From a checkpoint of a small transformer trained on Wikipedia: vocabulary 32768, tied embeddings.
Each number is 128 + 32 x the weight over its row's rms, rounded and kept within 0 to 255. Layers, rows and columns count from 0. Numbers have three digits each. The size before them is the row's rms in percent of the matrix's.

# layer 4 MLP up, 448x128, rms 0.151, rows 160-268, columns 0-127
094:130083108117102084176101110111150110111135172152128129123185105152207109108168223201141136099154151136155104109143115139152132148181112167102072126113161169134153145063138193123116097170111081126135097150177119133069083101124128124117126134121149135150091085094133163151117097109111121109088157102094147084116115127135153169065090122174110204168159067088155090152135121141193122094104
096:192120153208113116105179096171091070126121175127069099110136118120129133165119146131185137060105087192105178146111164143088075087146094098131074143130093115163122165166149121089133101104131123128149105078078158076166163155140118153117138106192158147091118125065114110109061123138168170160154121175114167117144177148126063093111111164123074143125133094112179152140124139122146117155145
109:117113143105156152126104086103137162116119097118107136088110113151128180103121164155049048097120124132146156091131102117175152156122134173119137104120110137118075173105134138112119110121053217082162101088131104100102162098146122155115117133138084085162141144102125121121147141091120094104145090154164138113163132118190176132124153186125203098168133170200107188069098188144136090155196
090:141183148099115117134148191095099110157168133108176130096140104115140121126141119170071151114096150110154134148101148145080124154066116170151093057188130142107119135182078106143129159153137122130093195134121169085087086176102148125090117114130093136128107178107127120130117099130128085142094167161113181043139108161117106156101044128178181152132116152147159051138182087171165110174133
096:119156139117121094145138153084089164134169099106141122143191134168130165088152111134079097157166077145120115151136188135121079150146102079090105177202149091116086148127100121168119108117135201167119103110163143065112123140101146092190127139163115151119160146101122122051106120101132108091102149158114177151066139127165169150153178073061133158112141131145089097146154072115168058137174
113:157131109146151117175150126119135157130120090114172159076157180110135099110092158086093116156143123117145096087091147156137105160081127187184083082122207057125151075128080096151142053081082125112182132112193089170111142148120174186127101165122128103112156160121103116168150088129101089125151160152136138092061083138141150214144142104138176108102105144164128122094141135162114146120108
101:171130126169134137131123103179125099107099127158115135143166194102077152171140154072101135118131155106162131138038140136113124193212114099228109095129104126133119090087189143148147099117128093116076160109164135130191174141125098115107131152081159080114178131102122154133108120155156083162114130115108128127121194143145122097164072132112099162144130161130112105059166171166085161125083
098:128165148078045107133076143152131128132120072141082082107079072197102107113121085130150163183119181192140131109076158077085171149140066117112172188152118126106141110189100133104118128170148166122121136127132111122140112104099091121181138105176109099148095136093098091129138144174140125166112165130140126090171127189118142089075145128118127153049165151137167096148160159087113165116152
120:104051075131080127115063186094181176119102155105122119178104177155126135131085162134139123155178086163120127113164124120095109181154158090131140140083189148130141150108194151133135123100106171105133144115133096056132140172137124114078143168147159112110159191092106099132139088105199165145072116126096041111149120125159176065139105121093123131144168104166118141151127166166113115112155
107:118148164095144120110127048106151126136157147143165121122162124181088105079133090206101128186141117137122169120116127119041132175136162118133164127066152169119128118103078117099120137107193083130105103182087111148124139096144135114150080119141148153108097159116142122086130158135127070152156159072143110213125119132174176169113125105089071180127060191085164102154151120152145117121091
110:151128091091150160116157116157112165115110088144080082112162170146129128081120129094079096114123139072111153100108158174139097116157117088122185178150176109107107191179179046147203177116106127110125183093129150113079109116087160124180155133094120182120072160116087132110105092107105105157110160115113105132122103168095137182094172093112131159167083108122116097148170138087176124189130
102:082090093090172138160200153139104092068172138120178203134182142137161143094097091114126100126164120150106152133164100151126055124153165118148115108106150134134074117120072093135103115124161122120127162164099117074125173156123155098101140120114147109136118185164099127124074134152124164184105123145085139088094126173101116193142096165148139141088070186127186119064101113116104144092054
105:136152181116161113141141119155109146090101117175143103096119143150162092144159123131117199132161186193076189089084174089124135096091115106180162104128131121132122081148088158123110124108151099181139141123118139114124157132129165140061081128094143108120085118142076134179118116158209126144137158118086116130114095083114132125076111156103179196134156207105133128127165126085087200192165
118:113163127152126090150059115141141179176143135163118074173107153151156113143092111148149160189125159188141089127099126121105086156148099150155129096081151155082058182096140121116143155185124113116115116123177167081089091170181132112155161130128128166078160119081118112088083136069148050151135110125109105113096135163080145092122171133188122186119145104133095124052141126196121136124111
101:113202114141180093111118136111121072108130147117046091166130129123165123122080169151133108100131099221117167116122146132132158054127182090115158100140085091118163119180167118106148160191184130119113150092163091098178095110155084113110088104140137192114071145086119137142097126166133152074115109120151110138138116137124173127128119193083168163130132119088111104132159095182141120193094
094:133208146135138054162045114083134093142151120118082135094126084103131141185173129175161173135148095187129100132128140140087093116128145105129173109158190136118105132162051065133116154112101175167112104124081130101150103073134139078098142091141105099173111170083136118182139167149077144158138152217150152128127105145146123115097119134133116154170137108104089128167136110101140136093193
086:111069081150160164102068096092124143226122094085124115116122142155145146133143171133122122163093157172090160150139143135128051139207076169155142150161183124113141143201141131102114072113126132090163121123099191143117121114186124127126157141137078106116163133132058138096079093166126134121168074114123120123172118120129113166175103123135185158157078159166153156145099115137097082081127
109:106122113209153129140122087161142168140153178148112087131102161162134133144035102075116163163119100108111181146189125106095078146097162113143119074097165159102169132117096112171122156101101097077149101086129114112114120099177109095127135157137128179089156140079119179128127112130149182156104161079100125137126156117107072206192107114054157176120130141157131172111151069135130124100100
096:129117123105116125086190139148159156073089131166104217131149191116101175131091128121141136162130132076155173074116095087138077087104157128124122102141109135131096163100126147106080101146128123154127129047064113210172166131116071099090161129131129133158180120132064147119100119105104141138125174164128158136119152062134155092099158136113092123208114156147122173090124095177114131183129
093:139141076057157139136066126186133167114184175149120135134169153137135120122155117081199099143108124177153161057166130127108142130134126121138081132143128130194096157078090159138112117136180152118095098153163137130077108091124057113111160128149146184114124110158101162102147121123144179159136112098100112141082038175120153113093135148091177132102095122143106096179134058170104161074106
110:093117105154113110073090160109097130134196115111126137167162146134095097151106104169126122189101139174136144130075144193148110127112155087182130085119113153152141146090121161151128115097174068081168096156154210099138152132169137145144114187105121142134159168122128164127097105138138032179132106089146144114116134100195095091171111124082110145096081085119127125173157094158099080165064
104:142110114159105118135085228168071128121084125145132111170125150151159145150119067120118166174158155137120118168062126071109118145063083128101072181091101156111066095127110180102106150057107176119145155099201149139143128120143207142110180167073119104119170170095159126192104130128095132077154135136116141143114111067127122167145114103122142158118153155145090125121124133134109155105156
100:124165147133083084104081110109172101100131147066151141093122144200144103033117148147123127149157063104170156155136152128097178152204146119084112106046121163104181147119111150132095140127183152105127105151067107120156158216129152168105120157106133101173117154102139094139160125096140148089121117192182149124120105154093138138074132148090114149129103158087168129121083170101130149098116
097:164117137178164169181102095127141123051149159092171084121127167135165104106114170120108096159141189128099081153127087118131124106085124128161166103120080132124081161167088125077107166116093156083195148124164142129091141109119141111111092207181116099137163166134122124155137102109120144128190143133162154086136030140188115136144132149139120107101074176080092111071139088111148134169159
106:160127123111160109155179142114113103149120138084171122131144129153105141175127108068094121142089146135187161110202112133180096111068098062121125116159145134121145144157077124138136191155146079134101109178132127120159145105143197150143074162123127151137221108111138124100139061078099110104127098154123067081105130137116122122126197113145137101112061101116174187094133131141204091114081
089:122084088134148093120125213088149163140196136099151130122142110126127142100078162141183180142132166145170094119119055123136083094123044134134105170165100145154136111153057137096097108066104145119027093165104122157146129158047150095162157133152136153138185104153134144141143108126135100124159125146119105147145138190074141100169106123058134157121112114142125089145154130130130147163085
097:109102114092125101107092114074121090127119168173134104245118182142088093152165136097158124123157126130146122128089132156138174129145155122188093219111103160130109158158156169140106112151144134150060143108144092112129070169117071088171174121083167086129142106129111111170115123137197100146161138112118130163125182095120160153088101151139085160122115094077114163161109159132143052118096
101:153145086084056121153163195144102133071120125069140124144141223149166128110167154115134113160119154155081187133128087161132145107166142141108117128094143152133078134163113132111138119081116138108185128085136182062124134094176089103125141151118155165086174148120115165118125114144119141101093112112094130068084146163193171164081119107134152032155069122135090175139129111160123091139123
082:130163166134147146117143130116146106153125172123098104093103150031118121080195126119127172109122179174085142139124102167110145115127109127102151180091142146103140111137130115133145123110135144146096181111195062133120137092137133122117134137140144093098056083184132165145113157113066086137075112091159128089100156141116155114175118082062167136165159197067194162128164196162105128083144
103:115099097152146093103144117075203156146146136083140173169167099128160116143112117121141150184145080130094062169140147105136118159179148081088151109168125157106061160155150119146128154097146229108128136067118142122116123090089120142128145146152139161105226117126128174095110124122147130150207059120107141101118082105137093130123148117103189157126139101081113167158082098108138069106138
101:125153081124137112127158109119092091196167151156145091156092115165099121123109145132104093140093148162095179125075171103118130098177116116119071065167159099108165152195148171172092072161172094159130048138164153127093132155148066133153146143082147124138151137118081157139130108168127092070145077124104134132144124115149168086113146140140099148106149051177135174189125118085164125088175
081:106101035093156113146110149119139174095165099114155103129102181129127191044135165152157153131145137109157082128123119096162121123087126138088106152124126129138164075133129107078150167175094143156182062085104109130176128161099132131186139172171046157158188082089115118113078095110172100128142135117085149156136114103117138117142095107104149124164109172144047185157114133159123129162124
089:116117140193151132134143162125138128123115129086112097120151119129134113082070108109087118165081179166185125149154160081120153111042131139132105094102206129150172131121066126178128084127106146101122116142146156187103071124176138103125136124168123149157097069136124093089158153100117100072236141130114121102121148163093067126120135127089138130151110082114208139133156065102164162141141
129:173151119102112154106132166121142170102103080167153106112132191112174170135106114124161111078154081087114158089178119154130136102090143097145123093106125141132125172110092133123082166110139121179135177196210068121099138161111162102089068134118170136092113149102110126160160095160176197140105125107119102100102109066144150114111117129099114105102160090162165100118082227188158149099126
103:108105086072164117081113163162114080103164075181086167123116155128165152111135102147162169133131127157058132170144078120147123104114134045127146119129133094133143149158112111136131173137132169204089135118123181056133120110155080101191137091147129178154142097146129099110140122102129182109122097084106162067125145177147129118075159176044117139131165070144134189152093142129136112161139
098:104159115099091125145160176181121104148103156115184130182084164156136114141152146164130143153093125130067132129101159120098078075137157165151124100125069110150115115110182121129118155168128133083093163114137126060160126064140089138138167200088146102146162095100105113234064116112114124147114079131149108115144090133186141105121125128170110103203159146146127154073069121105107120144191
095:149070130111071064119119141166118093158153093156126139146180105083168182139146115134203122195107108082141075091131104142131153115085091175120130143111145164154086164117086203144118136162108109144139137155142121070109140119191145110129146140093116188129087156146149179105143181164128117129092157073118137046116124111125127092069121131103126206114108103105094065165157132161134126158102
112:139079164158091125181107139120157140128134169096152128152049150143147099127176136116107093131126086107141127171107150139099160126108188138117081096097118147066179143149168123103182117133146153096093183096139105151151165126125113135205191110119086165161081161087134159087148156089148206154154098139137107132109144121072080088098100155092155127127082128098080173075140123198156129077143
098:147103148165144119088140117062163137088126129124145099168123072184120114150141110146169110137150129134141135078107152181093221126120104127166065089100078171123066098079117171161139083139135186140139081104114120149112186112079129132150071158092123102068164128137138124167177151193119067121132103168075120167124132114130190114136150112153174155155077116126123109093158131167131139091084
101:189147144168113116182175146120101102107134123141101127056163116116098114128142115168156061148092050123148100105118122206130111103143119141171128103121155135186082177068125118161159155116144165108142118103177103106093163123094106069117175177129117167108110099162123132119120130140102122159079170086103143111158099122153176182178090036064125107117123162151102154160132123109197141141128
094:150080097106137131112124130134198132121141124142152151133179182126148167088093137074136153146120139198153131136050090163118116148192167132124136123188155086199099133099077124131147179078081131109183073095119145134155081089102076137134135143126150131143127173137173149104105123115190093085177132149126108117099123090099105168109167096134108161146094175118119241126137135086117132117128
094:115126179096090176143101130107074146104153065055222186140150182097059170124110132155097148125122147147099148137153148143125120160150111119101099127109159113087078096086084161091132184119108132160098099138140098165105133114175161100110160105110141125150081151137100152098101149113110152132138106122145133192135130186113159084091136155078117118138187159154145167092085198167101133185088
115:111147129153085107175128108142153107132167113098194147127129123117111163117118108093148084119095128084139071112078175227143131136157132129128077116177175137097122121157120096086091119145105118113130145111110123130176109119080124132187165128130075182140101171147158190128111140104168150165144088144111096169116123121105059146145085080130136187155080160174128102037122199169111081097119
102:164111116170151122105141129075156158141108180111126091117161098129066154092216131102148096108096158126119120152147085185149115108152133156118129148131144118126116195165106126139137143117141110198113136183144057110153167156076130094136140139158151130106158055099114155088079105136079100156083132150109069092127129088158118112176091150107137133112163150128202064093102166209150095130081
090:129143073078195157105109218180116102126123160111121162089136137133103110133131091133137093125139108163098131158167114123162093098112171144143125156108106114152129088163077170102125056106161142214127139117186091161171084050120090122161079163101151168171148113121086152122108159153168188125107094118154137105130098070103094159162148133093165119138079119186143166150092094104103149135115
099:136206065140131070089127128112105111105136114160112134137141133134131133073132068125116129147140113078108118145111086133181113129128128118162046137169132147145150098105174158220107134108177169216130119118095108112139149167151103135140135125160063135134126110127079190170092093144113150107135095142097184130194153141184118157124115147107116133198133146135086097142040083113166118111095
100:191101106138135158091066029119097128101131076154151163114156144157111193198099107112156135101107113079117163075146096196095156174106109124072115099155147126160143122147066152125124127094161107117185110101172097142139162142131150135074115112091103102137123173116137075124157112174135131139103123119173145153086126135203122156121097148113173141080173099181102112111124187176144144125102
100:167157115137097150151145138098138087118140149166125134109162182108128092175081154140130093157086134150116220159114173108150137142118098119113100079098070134117092105135149096179138139137173110107007174080113181107186084142185147102100108127099091112158118138115172124166127200091084171131112146134106168091147092092119108113132158126116142138076156161084093104157119117106162105178105
088:149092146185143178081096105006123145186156103092150123102156151141078171102173159121155134176139169127103076111110129121119137144133109142135126114172210108110202150170086098065120124159125121123123089130116145140125129154125111132106089120121122128085098160167134200111125106119127096181116128105144136092173162182139060116182164136122172127147111097080125086090174113117143136100088
101:130092127114135184102147104184166098100128133119111118127126170182160168132184155076129134170136107060117117182085157150097073120094106140133162124181096181095077169110101154106147126138118148141210113151141057166111125122062128092141125150155131099133165145094120155133149102155123114156127095084131139091094141149179106065066116092158130150172127156211175106136110083133182105092124
084:126142109138125142180084161166135187119085167137103139140067119128124151184115170148119103174129128108176214052156099112118112129125102054081152152095183140145130112068131099086146100185174099149175116170138107104122096105089182109124110111115112158119116128094117143173111131121139114115160103103157164134046130144095121135072157110185082124129168071115074118143129098108203107124123
103:150185131127106099090102113096120165174144119158083093124101129104078155170083118173121131141114144125167127118135140071180083150125178089119110134136171088123109142137126090157118059161112140195089116063127109142131125081153152134172135072167103033149107119083107051140137133088126151144116111144101169109160185165147198137085152139091070149130162104153156177159074150131159126107137
102:163178079097106100180105146134133117112067088148127048243119111128125169107122200146098120144147110136115115171103123091086093163138148149106149139100138184094126154166130102140100097152153193139109188162147106147129116146121121131193155091172121084159141134040089134113129152090129097086135141103152118131150082154099139141078124128117170140081128095158110121152080150147142175089175
100:138081165125137152150115091095113097172124143098118156211157100139163109042095141120115119078097124135127150104105200112129178197081208107088113103130095122127144139153129126180088150176074117162149157101161195089089140109200089089092132149071104147121108134144115092172131123174123126110167109129136143085132130118179078136096148137105150108166156163170080128110133120074123147109156
101:076150143164166106144198144193147133103073147133149173109141163032043113125127114148110124125119137108134127175098169118137123100120125152158074106110123096100071131110075173135150123146136097146111170146196115116179134127140146099086142127061188235137128113112127144094140141118130160078087138149131137106118124084123058137161079165124149138118143159141095179137148143145119127062122
101:127188164141157130122110109154163096144089124104069078124181190068084168220118102156153148117098125140110210139102136162116108129110118149091128138095077168108111119137163104148100131067120145113126108161123217177131133130111126138168130061166109112133192081102131146143173115107094085116106189120088133166111148131128120145145163143140186109110046120152118114150115133111157065125109
108:110098113156132048140161143125149115188118158111145146122121116229122177066088121104163130046133138064147146156140078151135097144089178138090126137148122086057139110136143150165109193181117138136141157166137079154155142093154143118139119101090086099171119124160074069148172112180065131166117140145157149148124127110088084158150126120105175148078128100138118124082101154180128145108132
106:152131121168169163159100120134121212115117035114099105075162118146096166103145133147099150182081138123160127158109110152115084159115172125096173101123137147146115065061117130136128090134141153080124127119092138197130143088147127115120069110127131107049137185107159140154161129070199082171076139171133162125152156121174136065127132136097135096107156115151156178115140153079131147093165
094:083065097096083128132132034090055147137145088134157173092174143110162146046131105153120098109180113093150074139085152090164053155127227131123120158187107104132083126132137169107121117138184112176196114142139125141117162069159133119168101121135132158136108118140126158164167131151104120142152146126139142134144125129102118166158105186148130122092104175128105093138123087096173106154126
102:117137104193158070138172032119131137158138105149126088120108123161141107169105159119099078142133131157178120130254087113148143147135211050079115140111144183129114135181116106116130131122093118129127170154154056105129156135143129110135111078085116175111114101158118040117136128146165130143124094164126132172110116152128121107119126169153160116150137102105121124102154100098136182166077
107:152067102072105076105177197099164127143059119111103165135139150149110112137058100128113081124116143197165134120165099108128130128121165134128127153139167126162109134137157150094098159096142116142105211151054142116129114133168080098100096159122116108149152129209165163109145074079152087147129111153113159118129116126173059181157170118127090169128122163098211125161133120102128118145082
107:104075130089193134151127149137156118137119090146097154133172160151141074099142085108175148156130060193123136107117172103046102135138119118128145101093128178067167136106156088130146073171112073168115090123111129164115112126151157122158107133159097081209185122119126096137115127149111126185126139179095119104102163195103139180134150105132093131146112169163111156104087038123139113148174
104:114156139117082119082108123168126126113122110083109111153153177134103102102114144085145171097154116083126144092143158141151071167079141185067140124105166140109147150120173148113191174163169197096149120121137129093135176099129112069154184141144127168180159203091133162113114121175180121085103138076184092158118129159078086081161079159085126152099117146154130165129114104054136137096144
079:079154149066130077117158142104133110145206154146167105107162122156124111142172091139093085135189140116120129104084151113150146165127172111113160110140156165102191112161124117141075159122128156193171087118137106123110089102131166111187066080133099059155115212082136136112131090102117087110112109128134128169145140130103065134114158175128097147143103130106162148094168128117155044115200
053:105132149173093196100115089147093103160094109067126099131125095082163102074091148137086115120140135141136110100109103075136068114129128075125232166169135040145111153156121120128128092139144139167111149116130182143116119143155076106141081131165131161170152046119201126158151180093151126074126135114098102168106121103145117112145053115137134115085057120095144119117148148107153127146143
102:189154130064121160132148108137128066137116112083165131124121136161146091111092112078141165108061112139112087131132141088139124136089082151144079131098165071113125199193090119097115133129061098169099073107147105151114128136074193079081175101144144180176113125145125113119150149113166192096149152142135111112097103161093157067163154120113190151164141163147149197171125104128145132148152
107:142067055106116117084146129125118163087133110081089104069104125130190112124184115127104122213127133126105148141147086152157084179143124103134126109101193170082133149076121080100117060135126130172176092114147177168121122125129126141139101095159084148172168164144150077112127126161138070113148076118133166107099122132187137129112135137131115134113138128132225107140150119092131086094213
116:185051153057140107127086129117104095126164088160133154127132182199141125106118115127137086067146150103154129090200138118130099170120203133111170117106196113144153161060127115058167158088150121142147133129179120105058140071192134084116163121111081117186112141149137142134119150087152132151115151099148163145132131109151100167074110088173168130110107131181121122106151118093121135150123
115:140137134082154116061190142105158056111140162091182124054151133145165165128156079142139137150114160110105145139167113152141033118095152112130134160138089181151053176133132087098118152172156111170116161119169124128128137169105180147068140128117087114161149142144089137145106088170164148179126124132096125123100145132138085111127137087202153148132118146062075121096099194087093146135121
095:100110126102133141108198151108092119157152116082195117124113132195117096133066139144172121107129101084084193167121101183157122116146188131141138082156082127109132129132138104134125095168138165154138124076120101105135142129164178123042156151170145172085132130130142091142111089131170056155150207171132118072172138124095103169076160123114114101144106117057081128120111151110115149155068
097:137080129133152149173159138097085090061077096154170099115139176129146121122117165166172082143065109146113119116107141173137157090122161125182024154142106141151085111187109182112203078134173067113103136111128077149087168139166073178110108186163135137107151104101098164128125146125157154113124175172114087143099155148123082164119118130106095099136140166119177156132115106122119156093143
112:175098092165138200162092075113120108122113151151116060077158120175127135091131136110124060154115117146040076112176084131092153122133123131104118136116117157119133209171149160060099057143144074183189151149111101101140088101168154139103153105087125100123171148131160121164140132170132129126140123151122142116169096123161158128160069128090155101143175117092130111127116182130185143173106
097:138129158112141126082143136114160151146075116123107129114170141148154098158107131181140117191114045136120154144122099094131123129107128142140126160101099187118122126122149124144154096116153105151087114061097114083081098140139131105154098099149031068071144141144131129136110145148205212129223142141104073125131101153150093118089174118143156214186077159121099102150102108113148127158146
092:116069140106102137143135106194153167094179134102100162125175152131145122047083132128127082166136158108121117106120107131113111178151147126161119108127162090158149093123086063101117096114147114102165060175124113120154123100115106137168091178089167072134213151140127123201069098131122116141127131133092136077091089165137137186118066170121175155180181141159156106127149114124060123154133
095:110069144131191116157135084120083097143127122152139139142149086109111125087170062188121125139154159097138109094154155130144173165112123148155138150129081128128145089109070082170081122145105071071150174128137105125121187077162106104129147170103135115100105160148140133149152129126167160198139142162112130070127242143061079106098139088114186100113174143122138175103120154138164100088107
097:096113154096166108142092088106125131116160121160213158081133123147141162123107103184127149129145081136092151126120131127159147105134106087133128083077121118118100081138068095136178106140130155125100202125203076089115179063117120102098091214097042145165118144149165131142160119118092120178183116168181110143130108166140106096137160125086133133098154139182112137116125169086158183144130
098:129113116129197088134087121151174069151099166118120182160145173156104156137132094098122152140092208156169153135156115137100148102170162108095099113143109170123158075123156081063103149154140063098108088071172140138136164119155071113118173205115096082115126133139155081171142117063156155135087130123113129120150121117104166086128180111113185151130101064108139119104093147074089158143101
091:187048141109120130172067131160147152108092090091100147128151192108104123098121132103123087124124154108095152134125158147089143118113174200158107138111122109126134071105097155132151115064129122143204120089160150148106114113119118100077198200164180193116158074103162070128137131115138135101167221106139151132071169163129131153123121137116140141157068128126126154125129127104089132130191
095:079188107184115121165110162180125125168120128109108083153123116125086099195139101107133118198140141159102157149079221089152173131129138155090096179099161132104130084122147136127132117111118148131167109125026137072122144091150119117176134104117141111124139152139125177139085168108148134115118121097125143191174047113079104087063136125169135174116093174115090149166123104115121090101154
104:110174111161170058140130139102180141142121098072170119175130179227089084080136094104127117139128151122130075112121146092119083074124145201179123119108084048117169108151105103150123147117095113165144155116148148167163125114144139142103120054153108186146169125162088123097159145115152130152177163192110124123127198154096124093112108121093151127152128120129092099151102120177110070121125
097:099158080128141096147201118194048127111098114097158109108119136143118149156127110161136151155125121175146097117131167161128120078106092118087180110094146112129065090166099154098173093191179137131185113131143161053129088100154070143179147171100100121122121093113102170180131122141159119106164081145134143139083173171101118135138131072091106076160104121120122151107131077110214128150139
100:129133041126097120054067091118055148158131157147148114061128107161091166093145125143093160144146131118151114146170168098149151172115180089114140140130120128098104117155151118132178158123123148139141140140159152067129151157129073141113154161082106132061102178078142173199137179132150188174120123109116149132085096130129123096105130108202112194157119097115128179156159148101113134060137
103:176081142162131138092100028114128128157180140111162164109160145194122143099122077133196077114121073091145089130107122134123138145142128148094129119190148124137132161097116130180196191115147086120136115118134136086093132115146162071089152139134132158125083144104091104083100121122059176107082171120152114128120083204137133174155160126082187142133122130131093123123129133173105119175196
100:144117142116145122156112083128168069095102125133171108160100153115211119137114161142086143087134148127147056073135160170150103136144127090138153092184165135108152097097127120137087201201153075126140152187146161161189141133190095123100133112139196134145109142140060140192150107165171119150125143111095128168108114087112103138090112069087140153118130079091125101062126123105104154115087
110:145143132148117123136140086115184132183127152140113169177165161144161106117168076141178114151145121207176131148130134195073185091130136050116110119140140133113108122122074136103133100098118095139175176142154059178168143125176168092157082154109134065128115100161122122140144109102084125149066110146084119124096135033125134167106137114120117156135143119158081072051120141101135149163113
097:101122163143044138109098121131127095092083151101138147142128171095150109115122106083177104086081154131057146125122104100185097140125140139187090112087124079131086116141102160074142078135158084146107140144126126107111136131147143142135132132147113140160127124184088152162131163168201145135138203137115114024142210083105114165129118134111149150103082192118110130116157159151115146148213
085:150132066108172158130092153143095167108152103167119054085130094141125157103151112183138120141076174150164105132162159080099088121155121151071123161084174179165144106139130183090151133087168093056102080107222200148136146128128142159142129116109084104100060091124117151116109142108097067139131132100142149120152107160125114151167079119197118118134080150114107123140146153086168107134115
098:131130160083143173171117120119115194123112116155137146143129180126092105086145122176163123152188153121149107183090196136160113143132159161081084168118134165074145038115071118130132111136179129113103091148094097161156073074197141142127095164052148066156093124093138146179118143168074087103131128078095119147121150186148119123140115094105097141134107163147164095135147179134124101115144
114:158163080134149153136159106152098120094144133112124118112083140140112136214154118078137123185141137107107145161083113188136139131107113092123122146079141177102138123147132179119128142143107062102175116138171106102085186164119198104160139150120145164061097091125071146055145123146145154168164103142102099120110142137096104125145155053119111119127061094084186163147130099210151081168100
100:135136104072142101132149117151172078162113132176171083132152165135187155158151083132147178139142156112127050111161088104103075111097191093108078186116119205081099198120144146106059136099174132118127133111114185185122114127158137129129120108155126122145137116124137158132096159055120124074127168126138124125164116059160140135158165159108133120065104143095131086119109133089163085158076
098:134088153130099108086122091108139137095129176104031127151144191117153095109117131078119081130122116195150198151102144119187102090096094130138120171113119120110084174115096156157146100110128152139154125132104157132163132106112161148172134109105147165166159054116131101140197111056177088112164099113134121136062146053131140132112135158148174140133112153203132128193129104099099171155164
093:085127123066125083067108102132130079139114112097138089160139090095210175140108083168172116138155152171108154170126106087132105121133172106137101128088179149120180132090179099105120125132140107111075105133107145108180164114097133130109190108126128097113124203201157022204122117109185166158119183124065118144122093112127114138137136138162102162128140150155164120126136129155151140099118
085:121131140121126100105087096113130099159080121187083094196131126153040112094122152153095081121104165200142154165106118123134134095123147153115122165100153180105126067129117127123096118144126117094145153121151056129163096103146168146150132124115162098155117102069198132162133145128167203118112094096129143124169130149228116165105129076133103161119140130045170096118143145096072104153091
116:117153151154162147108161152096057160124128151108122014194095160163159107142084129095141149161131136082183184113122118142170113164112132119161133175117139183151118178105107115148145116136145171126138134058174168135159139176117118103128109100114105132078144184101062096101128101119168144062167135152081089118136137164113095106159118165089151156082155052122083170127093137103126114135114
100:153131088127199167169159143179099125078059109119213122171140093116131108140190139127203111124176165127073140102128132124151126120193140166141107088131122146110166156071130120124085066109128099080145138103115111100174155096101142125147180144134150148068105138106114091144155078124125133172127168128135165123082143160147138106136153073075108159125105174060109130114138047123142164126169
104:146075120169140165138121126122093130158177121088190140122104108163094118110165108175089118151081147123116129110163131136137122119096132131156106105104097138127113107065120162186084138168118133130189122148106179137146182115145105130076115156094125114134207134108143108115138068057131102109147154131144144104127051210166119122102207132083141119107176153159059187080081122094122128125196
111:138127068126145104098111082079166093074147088109183177096103149094161107131134113109132066155125172122167125154112131121116138157132189080101109084090086075171190097138096119185168166174111132136134137095146072178165157152186126097101117176117139117128175116151074086100129107180109135132178118133136144077089163179147136077155152140045135105116104108133115143114093149150159163141093
106:113134124129065152126137134122154147102118105116152124114188123144160108139124128179162089173166089155179139102066104170142129085121127065172105125133093109150085171118165182197197148133150143144068204128155179072149112076113116123114066145149094145125114100117119072143141095101091146143141077077132163145177131131154083187138141124103054162163131164124126111148153083134166107097151
108:118129146106134094152089118152157118133104165085101177176161127116149071142114119156200139140140113190173167145135097135073160145201136085119125127098142116133090196189170104163160104097128106116118083119137065114078155092100093062108078131167156092158099136067089181133147089129128172103153084156073142084109144156146098119147101146134161142155128191164156165116091082122099128154121
114:116126134033106121122161143093108137104112138162124143106148115136154118105132115103085158170127179132123093011133141202152114149154166155155117104147205214111099101093120081155155151150168103125143129139112148203142135181122105109089158116123112122109154131125083137097104071068137101173079135169179109146135096122141110123109146133110098152143134126134200114086064127118077129161162
099:113157106134118114102098145157137189151142110132141074122139101152134135151119083178100119147108176117225124137107085112128114144071052091121179158116136113110104119080070139136053140126062134180152092146086122156143151083152126123129123135129160116134083104167177152112164113153153099072172101175090167128174125156141143132170173143097138184159109146148109066097167140090179122081187
095:160140157178198148074086122085140138112138154105143156108134103125123127101186172162126118125151118091041118114145136134098108134096160095137105127165156138166175109125068151153126128166175089195123108123114095102122161161094135153137088059121173115115174124158049185120143164113173135091137129182152113118068118118176135101067074159135119167132119109089133100139130210126128165073145
104:130114158088076142103117132150135133112119161089144144153078088162166114134158149180170160127113148110131161070086112148151086125045127125139137196130132098106059187144109167119105102149132136143120117108102205109133152151179103086137135179137107218132151158168080123100148146178138138067154101152162182111073179107117084110096129131151109136071094154106097104143177129095137104100183
097:156145061103114149167131186116063160144143099128195201078144185127111156106089138099187103184128115112072136155125102110109077117084078148152108183112092135107124122113093101169100154103137108161184127127083115124083126128093098143108128152153127111137164112132129137143108092093183168092098161067106147140100119141113183123148159171107144196096136181119170194165103108117161108080107
097:145138053116142033145057154084138154073135101132142125153146103099085067172121113151105133132071098125141106085147077109140164140088118128137028128180166153128132113094188152172112168160118142134187106108162151157102155124152102160172111150125188154110117099080163165168069132094142147165130148166169084152139115134110115160121118126106116153124134154068089184139125119152116107155103
123:142106089151168081118101143145181092164111136108080097141209101160096113120204145130138175107107141137143138162106145120148076133100180154071128186093137127124113161125219151137125148143124152183099110115116154131144148109110170122191095065157094128127183067104159076064159121108119146093095107129137186118123115113166074117136168138160145140109126066112127081157119094084165093087123
089:173142185096106117154155137160120140152153100072087122198189143118118141117090096105089127143138159140115151080082158058105189135127140173135149120097119090137162112125148128125159095147134091154075138118088098131130172119087146161141135186085146074059165088090167140164133140044114110096146163164151150129154169168141153149141082147131095085128169177095063141131108170096123083169092
093:122011127098112134156074083142130137128119152106159183149136126142146181198132181126142114132152130105090078135097166156110122147158157094159100096114155122086089118159073096125120153122099130162196131101134046135124134120144080118221113171112150100126146086076129112163118167059121078121150136097172133163170102113103116165086154100100116161153100115113178129166148118113088148126150
094:144097129189109095106158144129086157108124075115138065158098106071163100137132139169107128187203126208141158138127189132101087126141169168110132162136117096034119116178121098181115131143166151137170141103101085073148116169125078151085132131112103150120157130110141130122147068141079128108159120082157149090163143109151147167051152173142061113090149117121144131125164122109088081142138